config.toml
num_hidden_layers = 13
hidden_size = 128
num_attention_heads = 4
num_key_value_heads = 4
head_dim = 32
intermediate_size = 256
vocab_size = 8192
hidden_act = "quick_gelu"
norm = "layernorm"
norm_place = "pre"
norm_eps = 1e-05
positions = "learned"
qk_norm = false
attn_scale = 0.177
bias = "none"
tie_word_embeddings = true
parallel_block = false
init = "uniform"
init_std_qkv = 0.0513
init_std_o = 0.0
init_std_up = 0.0513
init_std_down = 0.0
optimizer = "soap_variant"
learning_rate = 0.00595
beta1 = 0.95
beta2 = 0.99
weight_decay = 0.053
lr_head = 0.012
max_grad_norm = 1.0
warmup_steps = 200
schedule = "wsd"
decay_fraction = 0.767
decay_shape = "linear"
final_lr_fraction = 0.05
batch_tokens = 32768
max_seq_len = 512
doc_mask = true
train_tokens = 202500000
max_steps = 6180
dataset = "wikipedia_en"
Each number is 200 + 40 x the weight over its row's rms, rounded and kept within 0 to 999. Layers, rows and columns count from 0. The size before them is the row's rms in percent of the matrix's.

# down: layer 8 MLP down (transposed), 256x128, rms 0.253, rows 156-161, columns 0-127
# up: layer 8 MLP up, 256x128, rms 0.247, rows 157-161, columns 0-127
down156,075,208,195,120,210,260,198,139,178,114,165,213,277,188,232,179,270,229,223,211,193,218,186,130,120,167,153,292,291,232,205,254,206,117,249,216,203,175,236,185,196,159,158,188,230,203,230,187,149,161,194,233,168,170,195,213,226,114,203,213,158,182,227,177,185,224,231,241,192,179,171,203,205,204,203,221,186,193,220,161,131,210,151,191,194,150,160,161,236,183,221,225,191,143,148,168,172,179,286,215,237,187,219,126,183,253,162,141,216,178,296,173,240,178,152,229,184,240,139,286,245,197,159,276,176,212,222,200,162
up157,096,289,177,257,211,143,154,204,213,162,245,274,267,181,206,207,194,202,119,155,146,234,196,201,208,138,168,234,165,214,209,213,91,232,214,173,166,192,192,203,227,250,248,147,198,146,177,234,257,179,172,235,186,135,192,209,202,162,160,140,251,226,165,214,214,181,198,244,230,156,223,220,235,249,194,284,193,133,203,142,159,227,194,124,297,207,166,221,230,169,203,251,220,193,133,219,166,169,219,220,173,186,112,206,224,167,184,196,185,163,270,166,155,232,214,121,149,272,259,157,230,175,219,180,180,212,183,199,249
down157,102,197,228,192,232,244,194,118,212,302,198,156,162,143,165,143,255,202,226,143,211,152,208,209,239,261,217,191,260,187,131,199,240,172,179,137,184,149,221,166,190,139,93,183,291,193,240,119,199,236,140,153,226,231,271,233,221,182,248,165,174,235,175,196,212,227,232,164,286,159,209,124,179,198,194,235,191,198,212,253,122,187,182,218,197,152,213,171,193,165,190,118,192,184,173,241,192,182,214,223,254,192,238,232,215,163,255,205,153,126,249,202,207,170,202,280,207,232,196,218,224,166,158,179,184,127,186,209,195
up158,097,201,175,280,213,149,147,247,195,264,211,198,191,174,159,239,211,245,196,245,150,263,135,231,244,201,287,198,183,244,153,187,129,219,204,221,221,255,205,129,236,168,220,157,180,210,164,210,179,151,175,193,214,166,195,230,173,208,212,186,198,214,241,159,197,185,277,243,185,90,187,158,200,165,194,189,206,65,227,186,274,215,238,150,193,200,172,194,178,212,182,215,222,195,252,222,182,235,259,143,304,189,217,200,172,250,186,183,177,249,179,227,184,201,241,172,115,207,210,151,235,150,184,224,151,172,103,271,205
down158,097,167,162,203,212,123,205,243,217,195,256,233,154,220,194,255,223,175,191,218,227,167,208,204,143,172,183,224,215,163,248,173,244,227,248,159,238,262,287,109,242,267,246,213,165,198,205,153,237,170,194,216,150,171,120,133,178,220,139,148,299,137,228,212,160,204,227,184,203,113,210,164,159,193,148,229,196,167,261,177,258,193,214,159,234,240,213,221,139,194,218,183,180,213,241,198,181,134,195,222,158,215,169,203,256,143,197,223,228,211,219,194,145,289,169,158,182,182,175,114,198,212,257,181,218,243,139,148,135
up159,106,178,261,217,111,245,183,201,259,202,162,164,319,202,186,204,167,266,139,211,257,215,173,230,230,132,225,153,170,218,226,224,217,238,216,195,294,197,200,137,238,204,206,180,192,197,243,156,136,200,125,260,200,170,165,210,209,247,168,192,202,168,171,235,216,250,208,184,210,153,268,265,163,143,247,265,208,201,275,210,228,283,163,231,176,224,199,211,207,189,203,202,193,234,144,142,261,212,191,223,185,206,135,238,105,273,178,148,151,231,201,233,165,224,196,219,199,231,223,135,191,215,168,178,170,255,238,190,137
down159,114,221,220,249,199,203,222,181,197,169,177,191,133,228,190,171,266,176,214,181,137,288,133,239,189,200,246,214,245,116,279,130,241,141,180,225,156,230,180,163,196,238,147,253,185,212,282,200,159,188,204,175,229,330,218,199,248,187,200,107,168,282,241,189,123,174,206,158,212,234,203,201,244,204,220,261,181,183,238,220,225,253,133,218,263,231,216,194,256,172,251,184,191,171,196,111,99,216,201,210,185,164,214,206,203,249,230,202,223,157,252,237,191,174,225,214,193,171,193,168,199,168,186,204,187,181,122,218,209
up160,089,206,189,173,141,138,150,251,206,142,214,178,171,156,144,178,172,206,180,180,255,239,180,176,253,166,260,238,232,197,278,269,148,193,138,192,243,173,205,225,200,192,274,239,262,196,307,206,195,178,149,154,181,254,242,210,265,171,191,183,156,268,210,168,185,188,172,197,146,249,204,174,219,219,223,190,202,195,201,200,183,195,303,185,274,156,243,178,191,141,225,187,180,184,235,175,179,278,178,133,159,161,282,170,162,217,123,185,121,202,131,171,262,238,209,205,223,170,218,131,205,238,174,215,169,153,226,204,223
down160,082,215,264,206,215,184,246,256,203,185,261,256,225,215,218,150,232,243,160,160,151,202,212,212,204,194,161,240,196,179,239,138,251,216,205,209,190,222,242,133,244,133,152,226,132,173,199,182,232,203,255,193,267,120,195,214,164,157,137,182,230,202,195,217,182,192,228,179,233,185,211,182,277,184,195,232,175,208,207,149,202,209,183,269,236,150,201,207,236,285,199,223,147,158,118,197,263,204,196,108,294,206,185,149,191,211,233,252,175,272,157,278,157,177,164,253,174,205,199,213,138,125,218,222,231,157,157,146,284
up161,093,247,224,288,237,188,219,185,226,171,203,145,167,134,185,191,181,198,171,127,231,110,141,261,190,109,191,221,181,161,207,204,247,172,228,180,260,210,240,255,175,162,233,165,162,149,216,255,256,274,168,242,178,156,177,212,109,228,138,201,207,204,240,243,200,270,174,223,201,211,224,206,293,264,211,174,211,184,212,215,233,185,171,182,205,177,183,285,238,299,186,193,180,209,228,181,216,169,179,262,185,282,149,165,158,213,248,231,196,165,163,222,149,260,211,265,187,235,203,192,199,205,190,214,172,232,105,229,210
down161,091,232,201,243,206,216,156,220,245,193,233,149,251,132,186,240,160,199,161,220,193,177,181,224,211,204,174,200,115,234,198,188,247,238,207,224,164,158,232,246,138,187,66,136,169,178,248,233,159,179,154,182,204,181,182,196,147,131,260,168,198,223,233,181,190,266,180,241,236,142,124,238,208,206,152,170,218,253,205,210,247,138,244,216,220,220,202,159,166,186,195,181,164,184,133,246,253,172,236,264,152,238,177,294,241,196,183,179,196,235,232,185,214,170,117,212,169,190,183,172,254,286,183,189,144,183,240,101,218